Weights of a small transformer language model.
Architecture: RMSNorm before each block, rotary positions, some layers without attention, capped logits.
Each number is 128 + 24 x the weight over its row's rms, rounded and kept within 0 to 255. Layers, rows and columns count from 0. The size above them is the row's rms in percent of the matrix's.

# layer 2 attention query, 768x768, rms 0.0753, rows 285-298,348-362,412-426,476-489, columns 288-383
size [100 104 109 106 109 108 102 102 107 106 107 107 104 104 107 106 108 105 111 105 107 114 105 112 106 109 107 102 104 101  93 109  94  94  96 103  96  99  96  97  94  98  94 103  96 103 100 107  98  96 106 110  97 108  92 107  99 104]
[[140 155  81 139 158 138 133 113  95 130 164 134 110 132 127 127 117 135  79 120 139 129 125 133 145 108 109 136 118 153 116 123 134 134 189  99 104 127 146 141 122 138 134 162 169 182 102  81  94 104 150 131 108 115  68 145 105 175 120 100 135 115 155 154 123 108 145 100 129 163 145 133 162 126 160 100 151 130  87 130 112  85 117 104 121 133 117 112 115 159  78 162  85 128 138 144]
 [117 148 116 139 139 118 137 147 162 153  94 145 142  93 149 110 127 133 178 130 106 136 130 117 139 151 111 158 153 122 114 140 109 115  80 114 129 129 107 116 130 102  91  98 110 139 110  84  81 148 121 137 164 130 135 143 121 155  95  97 127 128 162 137 129 132 119 106 135 146 149 137 138 109  97  73 128 207 106 103  89 144 104 158 148  92 162 149  96  95 111 128 113 183 173 102]
 [121 154 113  95  66  95 174 111 157 101 100 164 171 130 123  98 127 123 117  90 104 165 100 167 103 119 113 128 144 157 125 162 144 160 134 121 144 129 142 125 122 129 127 132 101 124 123 123 165 124 124 127  86 117 142 145 138 148 139 124 155  99 148 123 111 131 139 144 126 159 154 126 109 120 148 198 146 113 162 150 126  98 130 142  85 156 136 151 140 152 126 126 148 139 126 162]
 [126 124  80 135  94 184  79 147 122 100 113 120 126 105 156 119  77 131 153 156 186  88 139 138 119 131 123 161 134 122 163 110 185 123 114 121 150 106 141 121 140 141 139 133 127 124 139  91 129 166 127 148 120 165 150 154 120  87 120 157 104  99 134 182  88 109 134 166 132 105 141 126 122 155 115 165 141 146 103 122 160  98 139 132 159 118 134 107 167 132 134 136 147 138 134 112]
 [169 142 175 128 150 140  76 105 129 137 134  91 121  82 105  72 124 122 156 113  97 155 109 102 103 117  80 157 157 104 107 122 143 114 147 129 142  92 125 121 140 149 183 122 112 149 102 117 121 103 130 143 146 146 147 108 184 122 100 184  94 124 115 167 149 148 110 148  84 104 145 123 146 142  93 142 115 122 136 145 137 136 165 136 152 120 145 113 151 115 139 136 135  92 191 104]
 [187 131 135 133  84 148 133 111 141 113 108 160 195 123 149  93 110 114 134 153  76 141 177 151 151  99 151 158 143 133 116 149  96 130 145 128 169 112 117 155 130 131 131 111 122  86 125  89 130 112 113 102  89 162 112 125 160 117 181 117 151 152 106 133 139 139 100 133 147 131 127 128  63 143 120 132 113 142 134 123 122 122 169 102 100 138 126 107 159 138 109 135 126 103 144 133]
 [116 101 176 125 110 127 120 125 147 118 136 130 125 153 152 147  91 132 163 153 117 142 136 178 152 116 162 161 109 149 137 159 141 163 146 112 153 160 174 148 101  96 135 107 122 116 140 133 150 126 110 127 137 114 124 133 116 144 151 117 128 110  95 117  98 122 126 127 118 199 124 171 114 122 136 122 127 128 159 161 141 130 135 161 125 115  86 160 125 125 141 118  81 123 102 142]
 [140 120 147 164 130 158 184 120  67 160 141 133 115 117 162 120 104 131  99  93 139 121  85 144  83 146 156 122  28 155 123  88 114 124 150  77 160  69 106 126 129 152 116 148 152 111  96 143 100 109 140 111 132 136 133 120 152 146 139 149 159 140 126 150 149 135 103 125 134 110 146 163 111 143 101 138 133  99 134 102 213 150 102  95 109 118 131 155 156 138 149 102 186  91  88  90]
 [140 107 153 104 112  85 132  90 163 166 128 151 168 140  97 102 134 108 111  81 110 119 105 145 132 138 136  92 127 158 108 150 168 131 138 125 151 149 140 102 151 153 148 117 150 160 133 115 120 130 205 126 153 130  99 169 154 143 152 135 122 108 129 148 137 118  80  98 120 147 148 126  71 101 121 105 112 114 144 115 144 127 113 119 131 162 120  89 125 151 129 123  95 146 118 130]
 [114 161 109 152 168 141 140 114 128 110 123 127 160 137 119 119  55 102  94 130 134 120 123 117 104 118 141 100 124 121 157 133 147 106 165 126 131 122 113 110 110 161 111 110 121 136 152 109 143 149 126 145 113  89 129 106 149 111 151 103 112 114 161 132  98 131 140 113 150 113  84  73 118  97 112 150  71 109 149 163 155 149 135 107  97 127 127 140 101 149  95  95 134 141 124 167]
 [139  85 129 154 128 105 141 127 145 114 124 151 154 121 116 102 152  90 119 122 130 138 127 112  99 115  82 111 117 174 145 146 122 105 125 139 126 161 133 151  94 137 117 141 107 105 129 141 175  83 154  96 132 114 147 111 134  89 138 100 159 129 102 106  94 115 172 131 140 131 156 153 128 114 119 138 114 161 145 144 162 168 122  94 117  90  85 145  96  98 111 140 119 104 171 176]
 [110 124 128 157 133 136 142 100 147 154 155 126 139 123 156 105 152  97 124 132 105 134 133 130 149 148  98 100 132  74  90 133 110 128 114 105 133 151 135 157  82 132 117 155 154 129 139 105 106 107  98 133 129 125 131  45 135 110 152  96 175 138 123 115 154 136 125 161 116  83 139 118  94 124 111  92  61 118 109 126  98 113 134 136 137 165 162 169 126 139 162 120 143 118 113 124]
 [162 135 129 142  83 111 125 113 123  87 132 126 163  90 170 123 127 110 122 161 131 168 120 126 177 109 138 112 145 164 149 153 102 151 123 165 115 145 117 164 108 106 119 170 132 129 140 114 118 170 118 164 148 149 162 132 144  89 149 176  96 134 189 108 109 140 153 100 127 154 107 161 135 154  98 132 132 102 107 179 185 126 154 129 135 157 110 113 138 145  93  76 111 104 140 142]
 [123 115 139 141 144 151 132 102  97 174 150 134 135 139 150 143 165  79 133 154 104 143 143 102 139 125  95 125 156 128  98 155 135 148 143 139 123 138 156 119  84 115 124 106 180 131  90 134 129 122 110 147 104 143 111 122 111 131 119 121 124 104 109 124 128 146 129  89 132 128 139 124 166 156 139 154  90 124 148 113 130 114 125 164 127 129 107 142 165 110  97 104 119 100 151 154]
 [127 171 114 106 140 113 134  60 111 115 114 122 136  96 139 182 122 116 143 152 174 106 106 109 159 189 107 163 136 158 135 139 113 149 104 105 141 156 129 140 134 111 108 115 121 131  86  90 151 127  90 119 157 110 106 142 127 142 133 164 138 123  78 146  78 152 112 121  98 145 152 131 136 128 124 130 132 157  82 119 124 108 154 104 106  98 134  34 151 133 110 111 123 131 100 151]
 [130 148 141 159 152 128 139 100 116 132 111 116 103 134 120 139 140  92 109 128 133 151 138  97 130 117  77 105 128  99 110 124 139 113  93 121 117 150 122 153 123 134 140 110  87 116 125 218 106 136 121 144 142 113 118  92 127 195 173 114 156 145 182  82 106 172 106  86 107 136 129 149 167 117  99  86 102 172 109 125  84 141 123 112 126  83 112 181  93 119 122 122 132  97 133 134]
 [166 128 135 123 142 189 148 138 154 133  73 139 187 134  76 114 141 133 139 123 145 112 137  97  81 157 113 126 133 117 124 102 165 101 123  82 154 143 119 109 169 125 156 187 134 121  97 117 142 153  94 149 101  81 106 106 135 138 157 109 117 138  77 125 130 138 117 166 113 145 152 106 151 191 143 150 117  94 115 169 158 100 134 173 145 144 138 160 115  98 125 123 134  79 130 144]
 [121 106 127 134 144  95 128  95  79 187 171 128 157 153 146  88 114 101 150 124 135 131 138 152 124 103 133 142  92 108 163 168 153 102 124 135  90  93 136 118 145 138 163 150  87 181 106 115 120 126 145 133 165 151 114 141 167 118  88 125 157 119 137 147 134 201 111 125 121 156  94 148 113 106 136 127  99 177  96 125 105 154 141 114 134 142 168 131 172  86 118 176 134 106 186 135]
 [157 121 153 123 117 133 134  94 135 141 144 121 118 100 136 145 101 135  54 133 123 124 111 138 153  97 170 138 109  94 188 163 137  98 175 118  92 129 168  74 129 140 104 201 126 111 111 132 122 144 130  77 118 151 133 124  76  85 136  61 170 115 166 105 122 111 127 170 155 177  98 157 127 137 139 141 115 114 109  57  96 135 138 150 143 103 132 159 138 124 130 119 111 124 123 138]
 [117 142 120 114 155 167 164 117 137 133 101 129 120 161 131 156  92 140 125 107 156 140  97 116 112 135 105 144 157 122 134 190 171 143 127 122 126 124 139 134 130 101 127 140 131 174 138 114 118 149 187 166 112 149 196 113 109  82 110 108 131  99 128 160 112 122  97 156 101 138 163 124  84 144 121 131 128 138 133 140 173 155 133 123 100 177 122 136  96 130 115  69 107  99 117 106]
 [112 138 147 122 122 157 126  96 116  96 137 113 139  82 153 107 119 104 106 135 127 148 151 140 144 142 104 133  93 150 104 120 150 104 128 138 119  95 101 119 138 161 126 135 103 141 104 119 124 142 111 138 100 168  92 113 155  99 109 115 122 118 138 102  94 140 107 102  98 159 178 151  76 155 118 106 124 116 140 102 102 141 175 145 143 150 110 190 116 113  93  86 104 140 142 112]
 [103 100 109 141 160 130 152 100 143 109 154 160  83 161  88 162 132 118 116 117 137 149 149 156 139 160 139 164 114 116 156 121 128 119 150 124 106 150 139 158 102 105 116 117 146 124 192 146 154 109 135 141 137  85 106 112 143 143 169 160 118 126 118 164 117 111  88  98 136 133 120  91 145 145 126 117 112 130 109 134 154  90 140 140 169 143 117  78 113 121 112 174 147 136 154 112]
 [107  83 110 107 115 152 141 175 125 123 117 102 122 128 133 153 131 130  89  99 127 159 112 124 155  97 115 100  92 122 161 111 118 139 136 151 110 142 182 102 136 125 137 130 104 145 115 101  87 126 138 129 119  87 127 132 110 134 143 124 112 191  58 114  83 165 123 126 131 139 141 124 124 119 147 142 121 135 107 141 136 120 157 110 160 105 149 168  99 117 133 142 109  70 127 122]
 [110  90 120 133 101 153 127 122 136 146 121 156 124  97 139 106 145 133 101 129 102 151 159  95 154 115 154  71  98 103  98 133 157  90  93 118 121 171 141 135 154 136 124  72 140 146 145 111 148 119 150 173 132 103 145 144 126 166 130 128 149 111 138  91 147  97 128  89 130 122  77 142 120  99 161 107 125 116 123 123 122 148 115 120 143 130 129  68  89 113 113 107  86 144 139 125]
 [ 89 125 123 124 137 134 169 120 155 158  95 117 130 177 103 138 119 129  79 103 158 125 116 133 137 137 143 119  66 134 136 127 120 112 162 102 122 126 133 131 133 135 108 152 129 115 116 113 138 111  90 126 102 128  92 119 121 162 112 169 118 113 102 147 143 134 128 150 115 108 120 126 111 118 162 113 123 104 111 172  97 148 115 112 141 136 136 141 134 143  85 145 137 110 128 180]
 [ 88 112 123 122 117 134 126 109 131 131 128  91 126 177 141 110 110 143 124 125  86 118 125  80 137 140 165 159  96 111  99 146 105 100  95 156 103  89 111 147 134 144 113 126 101 143 142 174  79 122  84 113 157 134 128 107 117 142 122 137 120 125 111  94 181 111 127 135 146 122 153 125  96 114 138 132 117 140 115 114  95 135 119 163 116  94 134 118 115 132 135 103 138 139 112 141]
 [116 131 114 133 112 158 130 112 145 132 109 109 129 169 126 140 157 155 111 124 120  96 135 124 121 107 100 124 119 129 144 149 137 144 139 139 123 105 102 135 122 115 157 106  93 108 132  85 138 127 123 153 111 143 115  59 155 138 127  84 128 127  84 122 138 150 110 130  82 151 119 107 144 137  84 141 150 144 111 145 116 163 141 173 158 113 162 167 106  95 142 137  91  90 147 187]
 [150 109 134 135 145 144 112  95 117 118 172 121 153  98 139 129 133 134 159 151  85 147 148 122 147 164 123 138 135 103 128 137 130 155 132 104 147 116 119 172 131 123 117 112 118 143 126 102 166 118 102 161 142 133 118 134 140 148  69 163 122 119 126  88 126 128 140 112 121 121 136 124 124 103 131 149 116 108 133 174 143 145 144 143 125 162 110 169 125 160  94 100  92 130 134 110]
 [121 104 148 133  99 164 112 182 111 140 113 105 133 124 120 115 173  84 120 190 146 119 134 125 137 124  78 157 130  74 160 140  98 132 116 112  96 102  93 145 128 105 128 158 146 139 124 153 134 139 147 127 130 110 157 110 147  67 102 113 115 144 102  99 136 154 151 154 109 127 187 124 112 100 124  98 126 164 146 117 136 137 143 107 171 124  94 142 149 125 142 133 149 125 147 108]
 [109 115 173 106 161 120 142 130 103 112  99 112 121 113 128 160 109 132  90 119 171 134 162  98 133 114 122 130 144 107 142 147 121 173  93 116 103 132 106  88 180 104 126 110 129 140 129 132 134 119 124 153 103 111 138 135 115 154 129 167  76 130 137 175 159 106 125 116 175 125 100 169 120  86 116 148  76 138 151 117 107 149 108 143 112 113  91 160 162 165 143 126 124 103 123  97]
 [117 144 189 140 160 104 151 144 131 111  90 116 101 155  96 135 137 128 104  97 132 125 102  92 139 128 112 157 110 119 114 155 168 154 121 127 141  88  95 170 113 125 173 151 119  99  77 147 116 155 124 141 141 123 169 129 103 128 105 111 114 190 174 120 123 141 127 118 136 137 121 119  97 158 125 107 122 137 105 158 125 100  95 120 134 138 134 108 129 138 104 170 135 137 107 192]
 [166  76 127 135 117 178 130 107 140 179 140 141 143  69 114  96  71 149 135 144 119 119 132 151 101 170 138 123 145 134 112 135 124 125 139 134 166 107 153 163 125 105 175 117 108 108 122 132 144 120 133 120 161 135 106 142  99 139 116 118 154  95 136 115  97 135 110 155 130 180 104 140 146 152 128 143 103 107 129 117 139 127 186 148 130  84 123 117  95 116  86 125  80 152 127 149]
 [126 137 139 144 114  90 112  91 161  99 137  78 136 138 113 138 130 134 131 114 140  99 154 140 112 106  95 126 144 147 116 133  78 117 149 138 121  85 126 139 135 155 128 116  97 169 145  71 122 126 137 110 116  72 160 111 153 138 129 120 113 103 166 137  96 152 196 129 112 127 142 104 128 171 137 128 157 138 119 131 125 142 147 116 137 190 180 107 131 162 143 146 128 154 137 124]
 [148 126 109 134  53 143 125 148 153 134  61 163 124 160 168 115 152 146 129 121 104 178 164 129 126 145 114 124 126  94  98 137 174 142 123 142 151 131  89 138 122 119 119 134 106 123 152 133 118 122 161 123 159 100 117 114 156 146 141 127  47 113 159 139 129 122  94 101 118 126 130 118  49 131 107 178 132 125 120 168 171 121 141 117 141 147 139 129 137 161  39  91 121  89 144 154]
 [130 152 136  76 118 125 108 104  85 125 127 113 120 134 125 163 123 155 120 116 113 153  95  94 144 111 146 130 173 100 130  90 142 163  97  70 156  97 136 116 136 135  91 175 147 133 136 105 130  97 180 132 147 146 150  88 106 119 165 123 150 142 155  75 131 152 150 104 113 110 113 143 150 148 126 157 118 115 136 160 155 132 100 128 106  84 134 111 154  95 136  96 157 139 123 117]
 [114 133 116  97 167 127 105  99 110 158 135 174 106 112 121  94 172 171 183 113 141 107 102 127 151 130 126 140 108 111 170 128  97  75 153 162 132  76 182 115 109 170 162 110 123 151 157  80 104 138 132 151 134 100 104 148 129 166 148 132 183 145 141 134 101 125 141 149 159 144 133 109 122 139 115 112 124 120 146 146 183 116 138 163 108 111 132 121 172 108 169 140 119 182 163 121]
 [145 109 181  92 159 128 101 136 168 114 142 100  97 119 120 170 161 112 151  88 138 146 158 105 108 101 146 102 120 123 138  94  88 156 150 113  67 150 105 145 149 101 142 145 120 119 129 132 146 134  88 171 141 134 132 112 144 113  97 153  81  86 147 160 128 128 142 157 158  78 121 125 150 130 118  77 125 151  81 157  91 141 117 137 118 143 137 150 115 107 148 156 122 124 135 171]
 [ 75 141  96 130 131 130  92  98 103 174  97 119 138 118 147 112  71 107 144 141 118 164 158 151  95 116  88  99 136  95 126 157  99 130 143 108 135 136 140 141 145 103  85 105 140 157 158 146 107  82  92 127 134 141 131 151 163 162 125 114  77 121 177 146 120 102 147 130  67 142 138 157 139 171 107 115 166 167 121 127 138 125 116 154 107  64 150  99 126 111 128 113 113 139 144 171]
 [154  98 131  78 118 127 123 157  91 120 175 112 117 128 133 140 123 115 105 104 155 127 153 157  61 124  99 119 139 136  98 125  93 114 126  80 117 120 153 103 113 120 131 100 115 118 142 142 153 112 129 114 113 105 136 107 100 128 147 124  80 150 145 160 117  92 117 160 107 183  93 135 128 105 138 137 114 175 119 121 104 135 110  80 126 117  50 119  93 123 111 113 125 134 133  97]
 [122 115 150 159  93 110 116 112 117 168 122 134 107 129  98 119 145 138  97 119 147  80 127 128 174 121 131 143  95 199 119 124 120 123 107 175 145 113 186 144 113 105 138 139 103 136 165 116 130 113 146 122 124 150 141  81 125 110 133 139 134 134 150 154 135 114 115 122 139 130 157 147 192 128 148 130 116  97 141 143 167 131 155 128 110 147 109 109 143 110 113 103 149 162 139  45]
 [123 128 129 121 128 105  91 107 162 160 158 111  84 124 129 125 105 120 130 156 135 127 130 160 143 196 100  84 108 141 103 136 136 125 162 136 118 119 132 103 100 192 134 123 105 118 164 153 165 102 109 108 109 182  80 124 115 178 141  83 113 127 119 110 131 122 154 143 157 113 147 156  97 160 121 149 133 135 119 136 121 134 121 137 165 134 131 124 105 133 134  99 131 161 143  98]
 [114 130 112  83 121  92 142  93 106  99 179 106 133 155 150 186 156  82 132 100 154 149 181 123 140 137 114 127 114 153 152 129 126 147 129 121 106  98 108 109 135 169 129 155 136 139 113 152  89 102 117 121 145 134 147 169 144 107  86 135 145 160 142 140 120 138 135 111 171 131 144 137 151 117 154 135 147 161  80 134  88 119 138  99 152 100 129 129 129 139 104 142 154 119 123  95]
 [125 135 140 157 120 117 123 115  94 168 125 138 117 132 155 137  98 138 119 192 130 142 122 139 128 107 100 167 154 100 135  89 141 143 138 114 136 135 126 122 150 156 117 150 131 117 106 156  55 146 140 157 125 147 115 112 152 167 142 154 172 130 165 131 128  91 131 139 158 132 170 114 145  89 114 142 121  95 116 148  60 137 120 133 134 131 142  91 127 141 173 160 135 145 123 152]
 [122 133 105 148 108 131  96 154 117 158 123 168 121 115 136  93 131 148 115 148 127  72 156 188  90 102 126 139  84 143 134 120 147 145 117 136 125 135 117 140 126 147 152 139 161 129 128 112 137  56 123 121 140  97 125 119 155 102 117  91 133 125 154 138 114 158 128 172  93 150 115 135 149 159 112 138 125 117 160 100 167 146 149 121  99 180 111 159 122 120 167 146 102 126 113 132]
 [176 137 148 194 161 100 113 114 106 137 102 108 132  89 160 144 116 152 164 158 127 127 119 126 134 163 126 144 139 121 128 121 142  94 117 162 129 143  96 149 105 106  90 156 124 133  91  99 134 164 112 150 190 190 111 161 160 117 104 111  69 127 137 125 140 128 158 114 126 138 139 143 120 138 120 162 147 146 109  91  62 108 129 144  83  98 150 117 183 137  92  86 112 107 140 123]
 [133 128 102 125 135 154 152 131 187 172 141  78 107 116  67 144 136  78  93 146  79  93  94 146 135 105  87 114 134  89 120 139 157 137 161 118 137  89 125 144  82 116 125  85 144 137 146 133  93 125 129 146 132 167 142 106 115 169 143 129 121 124 124  77  98 157  73 123 125 139 142 142 117 125  85  91 104 142 110 145 128 139 130  71 185 111  96 126 153 109  86  98 147 152 118 159]
 [129 141 144 127 157 170 131 115 163 141 127 105 161 152  96 142 159 149 135 151 142 105 108 131 121 174 144 148 104 121 159 141 123 120 120 123 164 149 117 110  95 135 145 140 144 134 100 131 127 143  99 146 136 142 160 124 105 118 112 135 107 128  86 192 110 135 109 124 104  97 106 107 135 132 128 115 113 134  86  96 120 138 132 144 120 120 133 170 162 106 148 150 152  89 144 138]
 [136 132 122  76  91 147 148 148 144 139 106  89 100 125 120 147 129 151  99 104 131 135 141 133 100 115 144 139 129  84 135 185 116 136 112  81 109 126 149 139 124 125 143 113 105 131 139 149 122 109 157 110  94 123 152 141 130 157 134 108 143  85 119 156  94 121  86 119 104 176 131 173 159 145  97 139 139 187 136 151 131 137 117 143 155 112 130 115 143 133 133 148 112 131 137 143]
 [164 146 119 125 129 109  69 124 111 123 184 147 112 185 152 155  88 105 118 142 117 112 102 125 168 136 150 171 111 129 129 100 172 107 101 126 111  78 137 155 130 102 137 147 160  89 113 119 115 129  94 153 176 145 180 118 115 128 115 119 149 128 100 114 164 123 138 122 101 156 122 116  82  91 139 133 141 136 132 143 121 119 115  98 131 124 157 135 123 102 119 137 149 108 120 116]
 [119 131 172 104 135 159  93 139 114 112 101 146 158 127 125  92 156 100 121  85 135 123 143  96  94 133 117 130 122 139 133 150 135 128 123 121 169 106 122 121 129 146 122  57 154 143 150 121 142 137 137 128 104 156 162  98 163 106 122 153 168 108 126 166  78 118  96 155 109 166 106 123 182 106 114 102  89 164 143 111 120 159 126 122 101 110 130 109 127 122 134 109 115 110 139 105]
 [152 137 134 109 183 110 131 144 143 117 135  88 160  96 145  81 108 160 123 119 134 124  97 177 134 108 150 180  74  87 145  96 127 130 169 143 121 116 119 125 126  98 151 101 153 142 103  80 116 122 121 128 105 144 142 156 110 168 135 152 121 104 120 146 114  95  69 118 149 149 131 128 106 123 158 109 146  93  98 124  96 122 131 128 126 137 155 144 116 141 140  76 128 152 103 144]
 [140  93  97 110 111 110 145 148 174 122  73 157 143 115 112 155  92 163 150 127 121 111 145 140 142 158 140 107 111 135 120 156 143 150 121 107 155 113 141 139  91 136 126 106  97 133 123 129 128 110 136  94 140 121 126 151 111 155 108 137 123  97  80 124 121 111  96 128  81 153 145 105 136 176 144 110 108 105 178 141 188 101 134 140 139 127 122 127 115  91 150 134 123 179 100  80]
 [141  70  94 142 134 113 150 142 137 100  85 126 145  91 111 147 118 120 132 155 143 146  92 160 120  88 122 117 138 171 158  99 142 128 112 101 129 102 108 132 113 184 137 130  68 129 102 133 133 176 168 130 104  79  72 125 135 163 134 158 155 147 135 110 121 178 111 117 154 173 143 132 125  93 119  95 153 146  87 132 170 149 149 149 167 141 130 125 131 196  99 142 134 100 128 102]
 [ 99  98 128 120 110 108 126  93 127 162 143 105 133  65 127 112 139 144 143 121 109 104 117 135 131 100 127 131  92 136 108 125  96 104 114 123 152 127 140 161 114 140 120 111 126 142 152 151 159 118 149 148 160 125 125 127 143 105 101 109 172 130 135  82 121 145 110 129 167 121  95 125 168 105 154  80 165 129 112 137 109 104  98 100 112 128 113  94  81 133 157 123 136 120 131 130]
 [ 79 118 149 152 128 146 150 173 140 108 138  63 132 165 108 118 125 120 150 108  90  97  80 135  94 108 149 137 174  88 121 146  95 157 140 124 124  97 177 152  95 130 123 127 141 115 153 107 131  92  70 171 140 121 143 114  88 131 161 144 156 108 124 108 170 151 125 115 129 164 129 127 121 124 112 107 110 131 104 134 128 140 118 110  98 142 109 116 125 127  75 119 169 119 112 121]
 [100 149 126 102  99 118 117 100 163 165 137 145 133 119 140 166 140 129 115 129 166  98 117 145 150 110 172 105 152 133 122 157  98 109 146  91 107 113 148 148 152 157 118 125 131 150 122 174 141 101 154  89 136 135  94  96 110 161 148  81 103 145 144 144 134 158 113 112  86 128 158 149  95 106 136  97 138 120 145 110 106 137 129 125 118 121 102 144 113 132 129 128 130 162 133 152]
 [124 105 166 103 115 128  95 108 123 131 140 127 136 123 123 150 133 111 119 122 167 110 115 128 195 111 166 137 131 101 131 114 121 134 132 130 166 135 141 154  98 108 142 130  92 108 104 119 121 155  96 139 154 152 113 100 159 136 145 126 138 149 121 139 129 141 137 118 135  86 134 145 114 102 113 145  98 141 129 136 109 149 141 117 146 113 142 184 138  79 123 122 121  86 207 158]
 [122 162 121 129 150  94 112 104 115 137 134 122 102 158 110 116 130 105 123 155 126 152 157 142 109 108 189  94 130 151  98 125 173 122 164 141  83 139 104 156 157  78 142 132 148  92 146 109 129 147  99 130 130 185 152  96  91 117 110 129 154 140 148 124 111 125 148 123 153 128 110 170 102 118 161 130 135 113 136 154 168 135 109 133 108 160 111 115 131 155 110 122 103 140  99 129]]
# layer 2 attention key, 192x768, rms 0.0716, rows 92-105, columns 288-383
size [102  99 117 104 104 101 110 104 102 105 110 102 107 103]
[[ 93 133 107 114  81 131 106 134 144  90 130 108 130 135  72 148 145 125  93 152 169 152 140  74 108 128 122 132 127 129 118 132  87 183 122  61  75 124 177 110 119 116 124 121 121 132 166 146 122  95 139 103  82 139 156 142 145 143 123 125 135 137 171 116 112 138 111 132 115 135 121 115 159 133  79 155 117 135 156 127 148 184 115 134 145 102 171 146 105 122 138 171 139 164 151 120]
 [168 102 164 131 159 131 142 117 126 119 165  86 142 133  95 171 146 158 133 151 135 101 136 139 132 131 127 112 142 128 135 130 104 150 114 152 141 147 147 118 135 161 126 138 126  86 168 142 130 140 144 152 150  95 126 125 125 136 118 133 109 110 104 140 125 133 121  80 127 107 119 127 168 161 134  74  92 134 122 143 138 120 105 102 122 137 124 125 132 105 126 147 108 123 127 169]
 [108  95  62 107 121 127 123 131 122 149 110 150 136 135 137 141 117 138 137 125 117 107 133 170 113  92 119 102 112  90 102  69 174 165 159  85 131 144 109 133 120 143 139  68 120 134 170 145 130 138 111 119 118 146 122 125  97 161 145 127 132  65 144 105  92 181  76 110 108 165 106 121 137 150 132 148 102 134 131 110 130 157 135  90 141 106 146  80 130 121 132 148 162 141 136  83]
 [103 119 157 120 153 133 116 125 136 116 186 147 152 189 156 104 109 129 144 134 145 121 134 159 146 125 123 102 152 122 137 155 154 131 153 145 193 150 107  86 168 110 126 107 139 125 118 153 136 136 151 152 177 129  78 156 128  76  93  99 114 128 149 123 150 138 116 108 180  88 107 144  92  91 137 114 116  95 100 161 116 160 166 159 141 133 136 145 106 156 122 170 125 150 107 168]
 [136 120 126 114  69 125 160 143 101 116 118 135 135 129 108 102 133 106 109  94 141 123 102 104 101 122 135 129 128 120 115 142 108  91 134 133 141 137 139 131 124  85  94 124 118 124 117 167  87 124 113 135 128 131 155  92 132 108 154 113 127 105 152 113 127  86 121 129 127 146 106 140 172 171 114 132 122 116 139 104  92 100 148 160 103 149 120 140 140  98 132 129  93 128 113 143]
 [123 135 158 110 165 154 155 129 151 166 104 144  94 119 138 136 137 113 124  78 154 173 113 183 158 176 116 153 123 111 152 105 106 105 150 130 177 109 149 107 123 135 159  93 149 147 166 118 132 124 175 136  86 115 109 137 148 141 117 119  87 148  98 151 119 114  98 125 111 100 168 115 124 163 105  75 165 121 149 121 137 114 147 121 162 103 107 121 112 168 126 138 128 126 124 134]
 [112 121 114 119 157 103 158  97 138 107 113  96 102 166 118 170 117 137 111  83 168 122 104 112 127 103 124 120 130 108  96 189 101 155 118  55 132 136  78 112 110 148 126 106 135 186 140 123 121 125 141 130 122 132 140 138 112 124 130 120 159 111 122  87  55 133 106 111 159 189 123 127 161 115  97 130  87  76 107 130 174 143 151  94 151 110 175 129 175 156 129 144 142 119 134 158]
 [ 69 144 123 129 112 125 114 132  97 131  76 117 137 184 136 129 150 173 134 129 108  97 122 127 144 101 128 143 158 141 123 121 105 177 137 132 114 130 125 118 112  78 122  87 165 137 125 126 107  66 120 101 108 118 166  88 152  93 141 105 108 122 114 101 106 115 126 143  96 120 116 126 106 110 142 107 140 134 177 163 121  94 100 167 130 169 149  51 118 158 113 156 147 107 114 133]
 [152 141  93 112 153 138  96 162 149 101  90 138 109 113 189 106 116 129  97  99 127 133 104 118 146 134 158 138 110 125 133 102 101 151 149 147 142  98  95 127 122  91 142 153 158 167 137 138 123 101 143 129 117 126 132 122 123 131 121 116 142 152 137 139 135 139 138 122 105 118 142 169 142 109 142 143 138  77  86 140  88 140 125 115  59 113 118 159 136 104 147  84 127  64 113 122]
 [175 139 105 173 131 150 112 147 114 115 137 103 139 123 135 141 126 130  98 132 138 112  95 127 122 136 168 142 117 122 147  86 152  87  92 122 153 106  73 159 119 147  88 111 136 162 179 110 191 115 141 147 158 137  90 162  57 123 113 154 113 102 137 131 115 138 116  91 102  59 126 160  97 133 105 142 118 151 123 142 127 129 125 115 120 128 126 101 138 108 121 100  83 137  90 166]
 [101 109 172  96 130 116 124  84 147 154 127  87 154 137  82 195 149 126 170 136 117  86 141  91 147 123 113 148 139 124 161 129 131 120 142 147 126 132 137 132 124 133 160 188 113 132 118 149  99 107 146 119  82  90 136 100 154 109  76 175 110 119  92 130 161 102  93 141 153 138 127 124 151 127 137  83 104 127 173 117  99 144 127 105 123 124  91  98 177 111 128 149 135 132 132 147]
 [118 104 138 184 129 157 152 151 132 140 166 118 127  94 110 102 117 147  96 136 111 148 117  70 181 101 125 122 135  98 118 115  86 144 120 122  92 106 125 134 158 120  94 144 141 109 119 214 112 135 119 155 113 113 117 147 123  93 157 135 141 128 129 101  82  86 113 162 160 110 137 113  93 142 134 172 104 109 122 149 129 100 113 202  98 134 128 127 113 147 138 107  80 119 119 138]
 [123 101 163 170 151 148 153 115 137 123 104 127 126 137 130 123  95 111 108  92 104 177  87 123 141 155 108 137 151 102 134 143 134  97  88 127  84 115 162 149 118 123 186 120 118 129 124 131  69  91 122 144 123 157 138 141 143 130 148 125 142  64 142 117 111 136 116 100 130 154 152 140 138 165 133 126 119  86 147 128 146 139 123 157 143 146 139 164 166 156 115 121 125 148 116 125]
 [147 146 137 103 151 132 124 145 134  66 138 117 135 137 158 130 134 137 179 111 124 110 131 122 163 128 134 135 117 135 127 111 134 143 120 166 114  92 135 128 133 165 132 126  98 126 129 110 110  90  89 124 145 142 115 108 114 105 168 116 138  32 102 143 124 128 132 121 154 135 173 114 113 168 169 140 165 140 134 143 147 116 124 104 123 107 114 127 159 103  98 158 145 179 129 114]]